python train.py --num_hidden_layers=16 --num_attention_heads=5 --intermediate_size=512 --bias="none" --tie_word_embeddings="early" --extras=["local attention windows", "value embeddings", "short convolutions"] --init_std_o=0.00895 --optimizer="muon" --learning_rate=0.00941 --schedule="wsd" --batch_tokens=[8192, 16384, 24576] --train_tokens=146400000
Each number is 128 + 24 x the weight over the matrix's rms, rounded and kept within 0 to 255. Layers, rows and columns count from 0. Numbers have three digits each.

# gate: layer 12 MLP gate, 512x160, rms 0.255, rows 394-448, columns 80-159
# up: layer 12 MLP up, 512x160, rms 0.251, rows 394-447, columns 80-159
# down: layer 12 MLP down (transposed), 512x160, rms 0.145, rows 394-447, columns 80-159
gate394:162199152159130168187118128229146124141155130143114135112125195084175095155086105123104110133139164099147158121102125111178161209117207081131097135136184162144129167171099169174144169071060130089119048132126158202138208158101141075204057096
up394:165097120135112092103073155101194135152128171121143119135136160158051106143086142102123099151083135152076096117161111166067150120071122109103172099126121137125041157154168152140074100175160127151173145120164132105115140079150139113108166166
down394:153204168109158153127140196128143060100175173103144147145119132210180134066102068107120101143172148061156175124113095191129180101164206132026124117174137177143110127126115107146131107109087110168082150160054191165139134155169071097133135042
gate395:136095188123143090110111138086146137153120128079102154117141132155183112130121113127097127122122100165123096115095153114076154163146138145141128144089132116100136122147151086087100138150099142152063134121147120123139123077172134078150124133
up395:127100144170166116118168114108117090103100170087106151099105119171135073137091109108109177113149132164131121128127117151085107113118102099135105151118141177115118091151102095129165161126106149133074132160126126142161120065156141116201099167
down395:135126140119109086137091106125103101131112117110118091125162141107108164168082116182100139098098135148162149138152126109117116157130108131102147125100159114139114092150136110149114110114157102139111083134128083144143126124133165156139117140
gate396:149116121111115149100174172127119131175125124131099145166132126116174146126150123126090147142130160130130129119201123174170121115127115147143174093122122094168149144127099097160119102139140157082176129127133125136103151177216123105140102097
up396:140128145129099129141128134127139116178117135112130127150085108129171097150139104136113127130118139146094157129174135123141167119178117118151174093135134130092163146167120129145131098117144141101165139148141107118108136151141104092128102081
down396:133160137113143111162178098126169166115081146109157118108137113149169126129142125113175059134100088126179143151101115083108191111108107119122153163213144173178081161160137145139149126113135090121129108152163124102138080124152136171160125110
gate397:128128134127133125125135127135133123131128139126129124134121134137124132124126109125128124129128130136129128129124129128128126133127135136128133134121121130120129131131128130124134139121133133128122125122126134125122130122119125127126124128
up397:131139139128129128130131124128126124138130136126127121128126123130127124119124131127131127128126134130124134126132124122137126134133126132133133140127128129129128123127128130133130124128129132125129129122126129125120128132125122129131127129
down397:131128130126130126124134131121120133126131124131130126127138119124137124129133138133137130136126124133124130135134124131130126128135128133129132131131135129125119130139133129129132129131131128131132130128128128125135130126127126127129129130
gate398:169133125122145108164132084165110108113098144147123095148090095194101107069108097121163086130118140178189157104074075142135174143159181134130125129092110120081130149110088118119042136134087149080138117140163046078146138119097158147134212119
up398:139130162136155122070099177142121089106137134124095157147149109121138125144107186158118114128133114111145147123138170135120101135187144099131118194134144110174108123127176133153163127150142087137118155122145086115085180145164123125127164189
down398:144159091123170121106131089104128123141134136148171116128133180142102173124116129139131070127173115119141135101109078165128096117129093118083129109131120118151153131193115115129090086185119174086131146101098153152162099152136135121105096121
gate399:138142085135124121080172089152115082100159155103138153079134148167124170125094130119120144128050114185149155133164164171161176095109160154135137131168146116221143126124116144133105075107088132121111089117109170142074063187116058143150144148
up399:165140131155139201135145168152154105069126163149114117127152138140111114111151152134150150110120122096109134144116061178150161129144187168132127154088101143135140104155130162139121134158113143189209130113116145159117116116107163145095089142
down399:105127135109180112117113096142156120152179130117110125158132135126157093151161177176161126137127129177088129112090151115147136109108110136110132068111100144124102136138101135105124158152150160171062156109198136144119080152165152114213128164
gate400:133130129122121131120124127129133134132120134122132126132123124131126125129125126133129129132135131124130120128128128125127125124131132129124129123127131126129125129134134125129128129126128132129127131129119122133127129133129127125126124130
up400:124123128127128121130128131126131124125128127130124129123130127127131133127124127125129127123132131132127126125123126128128128129125131129125132128127128128131128129118122127124132127129128131127129131127134125120132131129126128131130126132
down400:132129125128126125130129127127130126132128129127127127118124124127128130133124127129128127128128127122125126125126129128123127128127129129133126128126128125128129127125128125128129128128128128126130124128125128130127129127127128126129131135
gate401:125126152096133137165168085156125088136152171135116148132141085150156185124101115118112145071118159153117094190163138099179105183117114139153111096111149109139091189143134142129063159090123118140125096070120099164154103073148114169089096144
up401:126123116153069129155087113137112151103173151148057127085122170175170130139150138100084108129120091171141190137117124115116085124157058106142085183117119120126145108189178169132146091147132169163140077128124156119165123160102136147090093084
down401:139152138153158090103110149150121112175084132131126170103123117096120178128103186098127180200148121126174133114129162148119146133162103141114206137114110139105131112099156123178169094116168130122122185090158117154080155141087131092074107158
gate402:134130185145084183130124150113123155146109111155131143152097084127113115128118135130113105168121148110113122133124139147151110156140132117167150131132128123138169104146124131127123102119095096144103111146130138133126132112123149110107109153
up402:153137115102150133121109133122102128088135131120132118148174115090145122100096154114160135097155129117127160122134108130131098116139151126137116145120113131158156133126135125096138168135142143123163096086121138125127120117087144098127143084
down402:113113078100124134126105104119168132146143103070124135123112154143145119132130145129123098057096122184149136115110117140106127152158113157124136111113128131096049126129109146117145114108115124126134117062179135154132114098145168156117161086
gate403:102156129079182120116129105100121148166144166124116095100128136149130121149136137163139151094141138126138088099136077122094110141124123163099100120069135178150136109119126160109111120161153100149155155133123135143146140110093120096118108136
up403:133175153115135138108093129127114148160081138152108086155132171119118087103105084132064142137180073096123118086085138149115077108100089143135077133063130179171178161123127063135112153078115134145148080087146154180145153100075103114143154132
down403:155130123106116092156138153121143063142137099112142095153129151137118112163140154110175166150170147132086094153104101076126190100149115113103125141128109100100136116143116102109089123137121112092145126128126119121134152135113125093117138088
gate404:117117131123120113127167131151155129133076106100142166104131118138173137137143155160096133108115072158142108148119105128106091140128111142142087162107176162137104077083103090140139130129115159129102087142133094158104119165136080152094118093
up404:142149122136121158148086092147172122165131132122156131149106109156099114152138143133105160108129100116138088079164180140094137130122142114157160158149140147142135089097107126116143121085121146093110106116146124137142115115117123124130152126
down404:089125123137175114145155161115118148108079134139075175099098092135171163131126130119110144142114112161102110159101136119111109147115144090096114138131181125098087113150131112108124125131097150113131135084126062126101151138124152102089126138
gate405:130091141076122090104143148141147144105156136081134158130156098152097129067113076144191080125086086157122183152113081157166174146131082092125091175138114129119147144166080117094091144122163127187189161148114113124114187163105113123107114128
up405:095176130161148140098054105105099088117102100142155087086143119131114167126130156120090105157152159069138156171107092083116124163133168111143218083128146144098136105168160134128145161134088112152180125164117133114107152107103136121101138174
down405:146109113102109138154108138125104113147166153078120180124122171087148133163095145115108101131149121164132129115129114150130101077135125175132040151123148120119114172108164142079117152114110091086060094124142156148156169096121140120135154140
gate406:129124138127123135125137116137122121123115118126129109120122128139119135136131118135149131124128128144128140127133124123128125135139132137132121115125116111132123135129120132144128122128117132121123124133127124123129127131139131129130130125
up406:121128135123130124128134119131132127131119121129128126133133123133137126119122138138139124123124116135124127142125130127127118125130123125135127140133119120129123121122125132127123140122134121126131134128119138129119126126123125132130139127
down406:124121118128142130139121131129134128122129131139137138126126139114130130126136125124126135130117132115126133123128127129114126125130125117132127119127135134120141123122125119119137130136121128127123143132127133134132134133137106125115139123
gate407:131139108137143141126130129119121116149131147145132135122129123110127116119132108095105096102131141135113090141116122128114154113125146136116130103146137153126133116114119127118140137116128135140126122132114098128125130138131135126142101160
up407:114113155113126114132132126125135132126129115116134125132129140130133125142122126142139149139130121120135134114140129138131120136138112115138133143115121107135125135132133121129117124136129120123125138130132157137118134121126129139130137105
down407:111113115139117154139128131116116141155123115137129135126125123135120128105137130126103148118131118153116107137115127132135111090152137142137110133110109117123129131122122106129142139114139134104129129108120129128138132103120118110140151134
gate408:144139116093161124114145156118098140155186134100196170156103076107135130114093124134107096099133127105122060079097163141186117115073159090144117152122087097148165133146140039156149105128120134164124091162110203076175145134101198162145123113
up408:022137122155139111140165065121170090221058190095121144125134117093169118149082139117129144106121141108097148128126146112144124078137169122143126127121076086115138119203083118112139120108134070107136102050147111134115081139154107136043108105
down408:124155127128131123062116126107137104112115155174096109163106102087113169158123076173113078153138111119108150107148068145074062161120139103195099121152103147162130120165152097169143128180127164096138149164145111131136191108068097106119099129
gate409:121121114108113141125117102117130132119126115130121119106130100115107137143142115143148141127138129136117119130111129128126129128137125130117125131136110137137139128127141147135145144151122103156133138141142120130114128123126128131139125129
up409:134124129130136109118120142124138142121128146142123130130139141133130133147138134104113125123115132121159140113149115117105120130116130121131136120122144130122137128126113114098127126135122140122139115099137139122125125140136110139117134132
down409:120119133122120129125143123105155137133146144147146125132117134117129114137135143102131132123108110150118094139144092123111142118140093122125139146144171124138127099106133125132128148142123112110122139140124131120091129111120117141116113140
gate410:099123163118127176144134134119142103133106112136160118103146119121104079091160114141092132145145144128095084085150136136105129119144100113138113123135152129096124103173142164137083119150126098121083134140112150110101127106117131122099115141
up410:078105145176118119093145117123139146126135140142087150153142141124122104119123133150158130060114123092099134128118120124202141154154088092101198149149111146113137150184144104130179114141117171114130131116147134111093111141148082117080153124
down410:134160122128119143133083157157124158098162140097115068165151112090162140122168167109123108139116116107138112141096082130113119126137140158152108089111110114064112119104138155138169130114143056072126099177078153101060137130152158150116099125
gate411:137142118106151183128120153108147151157142101109134180148137140101139111084143133103120172125122136139141137119126128098104124143107120140116133128156132124128128118134109154133153118109111117118129141115140087153129155099131184113178133098
up411:145117140133145146105106119112115122143147118134145151139145153125132080112117142130105142132120151135121165117115138095115125128120121141141163123135102116142113139139091144137144107137129107120109145145145126155132159144077133129174157145
down411:150075121162152164091124158113126090140156141129088047147088105111131081117129119123105131097101187130112128113095088128110160137140140166117115139142078151128152128129077138114151118086101156103128139155133095101086081116139174128102148140
gate412:134142155110193138115130111147148158114105125145116116154120145120145162119143138121129137123148155089130138130098130121120127174151135149161137118109137122122111143147133094113131099102116118114131125117115131164111128137115138139110132128
up412:141110092152085128145140129108138114102137149114127126111129133129087110133127128150125134128120105112126125126133109120128128122140112124110127142151136131153133110132127141137135134150105128130106109137157110113142147128085110127145117121
down412:117148145117139147120120143125128123157111112142131110096150127145132135108110114125081142123113156134111163131138153150122121116125169114146111147120128149125094126136136139125121117091136149180142141149115133151124147122139169119127117150
gate413:138142157115061096132060113161118132078191123118143159118107177190075154141118115152110128128066109070124064141077155143131153155077132110143127135132077112142110142154101146112137150104108148157156156167103093086107121099153135150121130103
up413:128116107130090113143152084109121153112142133091168139094119154130114088130135119101094128107109137111140129111101144149131129137135143122107128119159124140084151145151097065118212129127145119138187160144156104120201071129162129174098104178
down413:093161183143130127148125171122161154081098071103172107111116125146102121118159128133111112137148150160188076152149161129166128123152093082169158162053129111155133125154104118093133170194132126133131157137100152104125178133119105106125135113
gate414:164075140125141113144144127140137143102118148116102187110153157134144164100103127130118136111127162124107103103117095157132134131121140126120150110144144113137143150127142106123133140129117134132085136122101152110178111147093126131149132135
up414:149097126125153129130132136131136130112127147123096157129141161124139171089100120156114122123129130126125125122139107116132119121136106134122156143113115143118124145134143083120123107147108167126116131114110142096166134157104123115129117130
down414:088133129197138122142167154169116162088138129136146131161116132117096122083096165101129124134132126138146125166117135163131108145127113130077092129107139153108111163165101129111142108141127098123144153151128123100107129121145158141123126098
gate415:097162154124107118105114139179130128182181152168134126148137144129168160160158108132116153141119123144152137123126137152159124181144147091120114084131165172157149120120168139129082183091156187117141143093151115126114106108123120101219070068
up415:129120069132107153143167146143133147101111161080155113148168100161057146138165190154131136104150106081098145086137113128163086133106167162137154159107135109124102189107084137115168144114087118118108107100125081090153078119102148130141069125
down415:147120110127131174105118139119082162151102133106146142094130081117114152111136096145113077175112141145057119136093147146128183125146101118082104128124136110125086114165198126194154149124116097135105128112149139194131119145121079130100118081
gate416:113128136138137113121115138134155135096149122134122137155119131136133148126125126131108130112139116139134089128129134130118117161119118116124133127117127144130160143115118128101141123110117127134121149155130139140137134142147111113144117127
up416:138112125134136146137116139105121117147155126122148146129132098124141147114118087134134154133119130130154142113123106132135145117134113113141140113137124137146128136120142146132141132105144148120157137136130126143114142107128128148145122131
down416:129105125175146132134120126119156123146148122108145116129118124121110127137144151123109144144117129140113138104123119120137112127148127126116147142137124133119161125112138164122105126101125121124146142138087155150107138120136100114117140120
gate417:172136117107127081153130150086142096123111139110093069087143113155153140117111104134152075123134177078123148128140123067137193149146124110124083140179130135134093133118124108146120150126117171116157113138132122147146120083126121122173151100
up417:143132103124155110095123120129154129173163156125126116138148137125132157102136160095121165106156100117090100122095096072144155181155122163089167127108134098156129125161151118159118145097122152162138126158125115166096139111092091141157143186
down417:169150156132170132137093140142092114095131074101126112118129109128153127138114119129116106144111138138139145110131114186111140117164127092126097128174129193144127101153147119119129146145113128084110195118100119095144120140152170171123096110
gate418:131182107120117107192154134139127097110140095118113196200102131185157127089179116118086156108132165139154138136117157127104151127099126146145155132148120131098131149170160083112172101084149138124105194124147127113085138162124118137109095098
up418:129111153116140127161103167146131139162111090107123123167101156108152102135159095111141115153107156080112109132110134123102132158086107128136095122151098097095109167134132117112100127121133136122119146094128107123094144123099105114092051098
down418:169145083132099094117108166115125155134139161130166161125112114161123128143147121104145166141129157102122136109084121108090135167097107140149145126098122172130118104197159135146130137110098165109137134115169122104083120137122132111124159131
gate419:136136144072071128103136088102145156153148103078139144114119098167120091143156102087095133155141121158152145111128191190127133146065133142139094173104168155154125152142128160168194081092121156101106151121138122118132118118139167119131149112
up419:192085075132102142112161167142121098152135173131092178167132141118067117118127124154110156111122138219146111110136114089135140140135162086106163100157138112095122104053127131132092171122123084147150162091086164142142133126094103141108148169
down419:104193108119128192110131177152076104151129126142114143138107104110135119147095128142149102155160109113118149104127119157097147127140069120160124162134124132131099136045129114127171136136120141102121101075081169100175169122140155114104149100
gate420:130109135109121113127132132131119130130125130138122116137134137110139120125114131120122121125124122128150132142111140127129125132130152119130139146118132117123136128132124136117113133116135131142131122133106136122120135135136131121138138134
up420:127112132127116126121143145119117130133139131131136123137144135110129121118127138121133123112121118118139114124115132137122130126128138128114138141108132126123129131137132132110109128125128126143135135128122123142118116124130138127139120151
down420:139137099143120127137138122126133122131129146124113144124127119117122121122129134156147121142131125152117143118154129135131128128140146129133126124139138113111135139094147129121130106121143139127119135106136144134142129148130114130118125106
gate421:161127174097124090133155083158104131133123095127113138110137093117120109137133156202103087102110078129120070123130120154150102158086127122111137135119145122116124059041089145114168178101151137157173154161105159166115137186136113126195226163
up421:116141117212158108072151126120140179145096116091115141087119173170160091132124089135146162133134163156127142176102163170139157118180082098133127097118123156124125148108192113141096122099128109124101151115075198123088089114121156094138131117
down421:089113140134134124101139180122113137151111090099192090168135078097086148124122129054124140165111145122100135122105139144127072143122091131097116114115122112130105140172094129170155146115094111137153081131127118139094154161076140160099083121
gate422:109095124137129104142132149112140135097074142163110136155150084166088134124113111102138128172137099155141095145132106142098098115126137159097104145138121126153129160122144114120123138141128166147148104123183108114114132093147134109122121141
up422:145124167105142141138142120160100146123099174135135122137094134133107143144095110129160154116137174155119159143128141099151165123103103124130132113133166166126127044158153146178148103128142131097113104134064163105157072146109163146098144123
down422:139155078134111137155107147128102098171138077103122162086109152137169156142129211134110172160115080132104120120080103169108137122099151130156130128111131119088110161112116142113094141133114123105138134127089106134149130161149097089122168119
gate423:100151137071150131105121151114107107090132147152150123143136110141101087143114117146162138138106173094110098198148048138159152072111161132090118134113109173176130121135099137111092131166125128154126090090122131082124161169121064108061147138
up423:207122149090124096102147114064150177128149130113108105124100142167103126102167159155114106143108115116113100169167114122161119106123115163116103145173092113079156159105136147130168135142100134114154130144126138128145133081120117158150137067
down423:096119130104122146154074122129104141103126100083111137159078137170104138157119105126140139158128162071148087118173122097138147112090104094142161102173116120134099103151117139163123124130151132141104209075143097134126123156128141154134170149
gate424:128176108083115117088099162097128074125121104087131142121100137168067116123123091046156143097105109120146112086147122154153116087120106104101119163133112156090118114158144104121098148147111159174123136155114119136136114118179098156113161110
up424:145071134137151132074089169125128205100165134125117132127114111177091126150088082077145136125140174128178098163144111065124133173139139149072128112135089115177129142083151067179050133154127078130149090106090117131110132062154181061127161139
down424:121151139094134125142156127153127111166126145115190116083128080135117100123076110151159133126125127141148147142105141140119123139100108148104171160119102187132149130148156099124153113128124129162139190092150178141131093137095128145105130155
gate425:141127123132138141154142130151147141118105166158129125109127141124138145097132139139124124138112136117123089124112104125142110140126151135133111138126119126150124141138137121124121125154102117133124118129136128114127142105156143134109124106
up425:138119124137157123146135125132100151121132133120136124136143141112126158124128133109144137095131139128131123136125117103099140152101154111123131135124140115130124128132138135143152144126120138136117145108140153144108127124137124132117138114
down425:138125108130116109158131155148139149150137110121135121141124114119120122119119123127132146124140124129104095115126141132130125118117132132122132100124111142099135144139128116161123117128165119167125121135132147185130124137087133112133105154
gate426:089119132090108111104114121135135105170141140114126173156130139139115150117129159102138083120163137150111143168114136098114108115120105137144092098131130104146095137156109114140131152147087144122141149211103105132102153135104078069068054114
up426:104138104087120095115108121135185148039119107137068135110108141168103147139094112132123139169161107165145070125070145137081202147131118124159127125126145141125122126126088076152166113136185177083136112131086110131111083180127100094120106103
down426:162138151121156177168142170141128096169102165082106132113150097137129142102138112113121151106132156135147123139163131153158141071119138110090140161110159097118113167146131117098131171121145120115131161174183096090099143098125132104144147167
gate427:103139109099119155143116083111143110137090135117132160115127138120117087144135113145135133138135125112131113133117144130128106126150121140134144114096137135129102132120096131156122134130145145131117111145109151135119112110132110134120129115
up427:135133112129143171136090104149134120083124151120140174103146093105107137143132103108163114116141146131151145137129124120126118096116100132142131140113106146100142124126119099136101147130151136094111126116126148144106124140132136129123124119
down427:139152105101119115158116112138092127145120120153136095113149164105091126135110143166096140126157117136133104126158111150154104142149172142097103164143138147083121098121129152116127107111105100149139145090130094121143142122123074081162144115
gate428:132135129131129129120128132129125125123133127128131126128125129128128120131130124122125129128132135129127127125126132125127121128136128124125129130124138128125131130124131125124120128130124139119123132120131128124132123125130134130124126123
up428:130127136125130120128133130128126128131128133119128128123128127134127124135125124126124125129131131128129126127128131126122124127138126125126132134136134121126129127134131126125122122130130129120129130126128131121133127127127132136131129126
down428:134120121131133136122130135137130138124139131130126137131121125138130129121134132121123121127132123132125128130124125131122128128124129124131133131127122123126125131131132131134127129128125135131125127135131134129126130133131137134132129124
gate429:188150099120186095175160129111122127110156112114118146107148107113107126116144134104121153130146145108145152148130095121148159152112100094135140134112097169188091113113129110120145089153116145109160100126108078149149122114128099112095144126
up429:180111126139166107118116137098149146156133156118121112092181120113125108120106111122127122091115123163108112123170147142150114161126145167126146082104116107146080131161121122133115122189107129131096128155156109133130118172133136094157105117
down429:125099134127115126136180110184153147141159168082144126112134139110109126138158116104129109106113116120142121121124154172126156151091124172144156131133121201100172096145134108149156119114145160144123120109099137124104133136137132133110056143
gate430:113164152148129131153126137114146108135132108139139109127104119134112136116115097127107136134084124130120123117137130117116124110142133135135129140141103148119105137133132156152137118147116123134126161123130154113104129130115125117113106111
up430:090122159127097135151105135139136096123148134132131087134092114101105127117120113119109125127124116123128162136115102124124129138127104130125134101138107135127118138160127126142128160145124101141114157121136119126136109107138151143111106086
down430:127139124128118120118127162119134142135120160116134143143177138127138134111133153120120149071121126151099135103156145096138125111132126132124144098144145137119102153131126139114156145126133151106144110123147141105107138108121111114111136175
gate431:101111172172167191154161081115162102092125126125167114102082124139102096147142164139049119096142164115087172042090105136197165162083092102108139118116109136135101040219088140134220118158099175122094141125091140131121109121089147177118119119
up431:181089116176155201111132186118134194134113148138137175119176063148136122099177148068142143113114132052109136144106197140147125156132126078134145129142118114094147079084130170087174159137133135129070123125077151155151128119062143111128132079
down431:134147124132145149164069080182122101125133153076107093153099138117079100146029082148133107090140169119090148125116125087207153106135128137101115125098130104102112148050127119111127134162150108112148151155148156091139107169122100098112102133
gate432:137121136128118131117124141139136129121138115138127126133126127135131126134126117134135138122127131114120125135131133131128133122128128130107123121131130143134142131122134129135130116124141125112133123139124106118125121105145128114132134133
up432:116138116127120127143134102121131119132125142119133127126121131123129140130131142119119123125120136142133131120128107125124119132130124127144137131119121114125129121132115124121121132120112133136114128112124137139127131156109122138124140129
down432:114115135132125131128149110137148129127133133133135120141137147128128135136130129100120125124115137143133113141124105116136134136123128130130118120154133118149123130135133138121131142127117113134138138125121125140122148128105126128139137122
gate433:108137154135125121145144146122149134129143149150116134123107130079115113148117164195135109145132127104125116119098152150126095099146114099138105147136152102153174178136150141129145165090098118124173161124142121096121148130159159138140156133
up433:133114160109108109110096138122117113128127120125142142083154179156108145131125100171065145151109143069095155127137160108081113112145144109162145119101152148140096111102086120089161117177169182125134149117090153156141119109114140149120122106
down433:118159130134105133132104079111123110128120121114055133118083112099119107119172114096142120112114129128160111080124092153126148160124109146113093104161109116109084118127158097150157169134102104161111136095118075086121151185107112097097146127
gate434:121134132127132123129120139140132124135132123136133122140134134129114113102143106131146136159127103110110134139105120133135143139121110134131131129144108132132132140148142124142108120137118122112141144112124141156139135130128121140105140118
up434:117141152138130109149153158112144123141151133131111119121142149134128126112138131122114130128144138125110109138118126131113138131127128115135108126141132153121116129142146121122132128157102144142125115102125124133121116149118111139125114120
down434:144133130132126126134120147111080115114108119128130134111131127140141114123111103103138156121103131122091133137130135144133122148116104143111122146131144125128126146137118146110108118149125132126125153109108134154127129156130142141130130136
gate435:155110127138130060092115102136099127100079118123135098099112121104157140142149114150129123159134140153142125142097134192111093123108079154130096118130107091164167114096155129127100135077139115091175128153114139156112152119144107197122108146
up435:099109093111102098135126128148108140090120157114106136121155088113148152132111110110119105150109165129127104191123133138128109130118106104135105125161115138093152109115121134115146098110168157159157093108110133177123164133072137172102077101
down435:166094101154102164165097127174090116156103118143092100131129127134111106111116099093121127153165064130154125136129145139115154156155130102172114123178177157120136131091166154106146139120083124105152154174091119162138102108147099094106130150
gate436:126166129091149077132080106133106072150096173135134175096162148113136162060106114130145102090177173115083076126191091102139146181150130097164084172134134148128155119128140121157147110130136176136081139076120158107134123096129138132109163159
up436:178163146138121069126132096163136074123172085120140084105137151120141128115116151150100153134149127123126099118111144107148119158130106102129152149137127189132117090132130088063157136176146165070093116145132190125161128137112126155119097101
down436:132137115124155138112107101149093122138112133141152104124136132128127123000112167154090135114130162128145130108150134131153119127135116119129132135142086154127121131120113129090099138147163105136113115125120103144139129131174110138150121128
gate437:162113153092130148168133118066112126130096117106124097183109125128132138078139128097164109144106148127186109123123131159130111131134113125156144128143108125086156142174118121159126115133074136149069108140118105163128104143167166144142102140
up437:131140163117134092110107129141124080148159135121107163163115090122109151082145111083118171080144097084115133141101079096116085109184100122104138086130146120095131097093173125120126095117122170150160070117113134131155056070133121138159152147
down437:134110113090156137108145180062124146131149124131147136136118166130111111164132139122151119154095165137135137120155130120145129179152120140130132131076080128152168123132122140177087132175170120164088124145142152077146107194151104104104111128
gate438:158089164154091169153127104073154128099104121093163141167103138116074126107132112070112112079127098104118120139099155119133104123151113145128133120154166121140141092122120162144136105140122120151166097144128153138170139151139080141214126114
up438:123180121099146151111115111126131177141145167104095148103137149121204106134103124149145123158098146165171155115129148127146131123151118129138130196200102123140128124130121067106129121155138143107091117090113111147123094109108126146079139178
down438:164122209143102114111095121110151097081146118107066129150131118114129087137152162124136152101131140160094079165107115079076146150158138114123137109147105167149108142126120147110150128170110101136108186163113161124123121136136158106121109086
gate439:066118142198138182181117091076133128136100158148149139199080153139102106131083076122107074120114135107111085149182160137161139112103123110155101166101144152097185104168135157070150131096128141141149143113188188113129134160130116132114102099
up439:144163113092117105075152101099130116075127118132193167096146138128143183140082135107128185132147147116183092105134096100139092120160123113173100166082109102105143093117146131079183182076104105158240107194113162136142124104170108098151116103
down439:102115157135161111140156141165128135156109166125105123137108164129160110146096088137105095166109205123138151155093118135090135162157149120133122091131158106121115096139066173148117184158082090116170113092102103196106147126106149086155135143
gate440:135131118131133133119122131135121135134131126135121121123130130137132123127127137125124121134142134139127119128120128127132133119122126115145137128134129131121127127128129125131134118136123123128118138136134118138131144137121123120119134125
up440:138127139132118140135139136124121126132128110128131127132125131130129118126124127114128123123135136132139122132124121116130118116125140133130141133142130130131125119128139114133139121122139129139122144134131129140127134134125122121116133126
down440:118126120124118126120118128142134137108117149126131117124133126129125113140121128130129127131128129117132131125119121131127122121124116122139123117134130128129137126115130134124127123126128127133125127125128125123131132129139145126133133123
gate441:081123151164112152155115073130095170136138092135137117147151153125132145124107081116130139123132130071150152074152126144095129168134122105130177144155115182139111142122122126111142115121108107098147117128073127173094152157179150157139126123
up441:102143126159135142135139168112092128167072120166119117116093168149141148131128103112144153127147127119125110111124099096120145114130069135149140114110130181130121188111157131134136115121125126126108123155166144093133094148156123103097130138
down441:090132126112129115148130098098119143100098172133106130065167127151139114145137114158125103116076148145129142129123118143155124175130138167123109113130163088138116135160151119094104117110123148126164157094168147110148065135100142129130141129
gate442:166157127124103161129128129132117116149115083146153113135142107116149093103124090132126106118155114073066120125118119168124108170091105137126140156113123155150077103105112159136123168094118157142082157184129095148139148092135139131123125095
up442:082130121088146141147089133112127124100084132094163170152154139115112123119135138125122155089098135167127131132103116151120123120106096124168048091113117142118147114092106155121139134143146090158119097153068173156148137086097153147186113066
down442:169126071150143143161087114110157127143157123139133115127113173099148099124138124132129127146123162119122123128155138102126086128086108137093140077127112073099134154124144109142134094160070126135114084092160143133129104171142149146111147131
gate443:107146115172132109136137160140107125117137116125144153159136172145133118123093143144148145138132170156123159144141164107145137092098148134119125163151115109103098114105125067119113104142141118154109141104111121096124134147103088151144101123
up443:168091160109125128109172091117165132119167153082130122096169168167130106131141083124133133128107140154165128106150161097115116102150152149133075098104135198105139124110109098129145169081126128139119149151117145125156136124134104142118095078
down443:110122087108124131141071123133117154115130158121146181102139133096113106102147145127116141177098131102115101125142100119146133151100080098124177143128125094134147163098142154147100096125112132110138146126125111140166126138132149138116133159
gate444:161135089136133184060134161114161088122113137133134112109096138131097124102141147164122127061092123197091133126137157123114152139115152126106159161110156102156108102159102080123166153128082141132143133117163117128149157156102070197148168081
up444:078107073123113138155171117150154162089120115084101107123066092147160149148123151168090152165211109152137144127148132105114183112111132125104115102121170108099160114157121172138198112191181202152114132127172100111128158175128082097135135181
down444:119111160129084111170112157083133128154115124119140154134118128162063123136125134148156094164096136132084124134153124181095095138195122116134131162090095124170168095121121101114125164115125134106156111169106172131121105075139186152147079134
gate445:080137147114153066158153141098125102140134106129125141103075135106117101159143118126163143112154095159098149089119117107110119120118135156120098114184117141075118132175114118210104189149130160144170137178108136151109152175126133120140120073
up445:087104141117118145096121177111117131147105135126118129106116139120140169155128150092085080117111126132117191138151134152108104119119146099103057181154172134121143095128161150129103159116091112214066139094081169164141101123112152145107118143
down445:145116116089136203099088102147109092139154111118144167088106123145108109109132124122144112113142146172128110135120125132155122110154112117143138108091101137078167124123058144132167161102165120136119106119153132122135146122154147120105134120
gate446:101135107146118111146179124127107124141168121103143148118148142128137094150094134130141104105155134114109085118150109109108165140168177079133112131105087142162098084128104125101117138127114115106068113157149104149134128106141126125135139082
up446:104141150122136085148101107066128165103117107119140085096150109136123131146128155134125140148162131111132105154093130093157146138116113137134132137142120120108095109127135119163137141114082144149117121127073180126112125148113108104137106134
down446:148105121097144167128154114121101127090094154196167162166139141107135136130122119120124153091196087148129118131105135113109144164173135121157099120162167114134156164100155144149121173151157111135115156121165146169106175128153138173110178149
gate447:125141115132143137129134119141135128126122129106133131138131109125132132132108125125130135138134110123136120141131113117120123120118124139127130116132135130143118129134123123116142134121138115150128125136125132133144138132137123140134122131
up447:125135121137131130127110136123114125143140119146127138137132139131118127120122122150133126120135144129130149141113139121141128138114131133131122123116124135129131125129141125146121137130135140126129121137142133103102140122110130128121123121
down447:140140120124124117132131115134127128136137116126142153126118135114138123128139140147127117130130116140128127123137111118133113141133123121133115124113132107112122126138120124107117133121125122134132124132125136131111127126126121143127147130
gate448:141102144101098111057095123114159147083159097088138163146133121132132085122156151131165160098114139112166091183097142142110145113102128152153121080145135129168120141086109091116107128107122161130111139154155066126149141158113156108083113090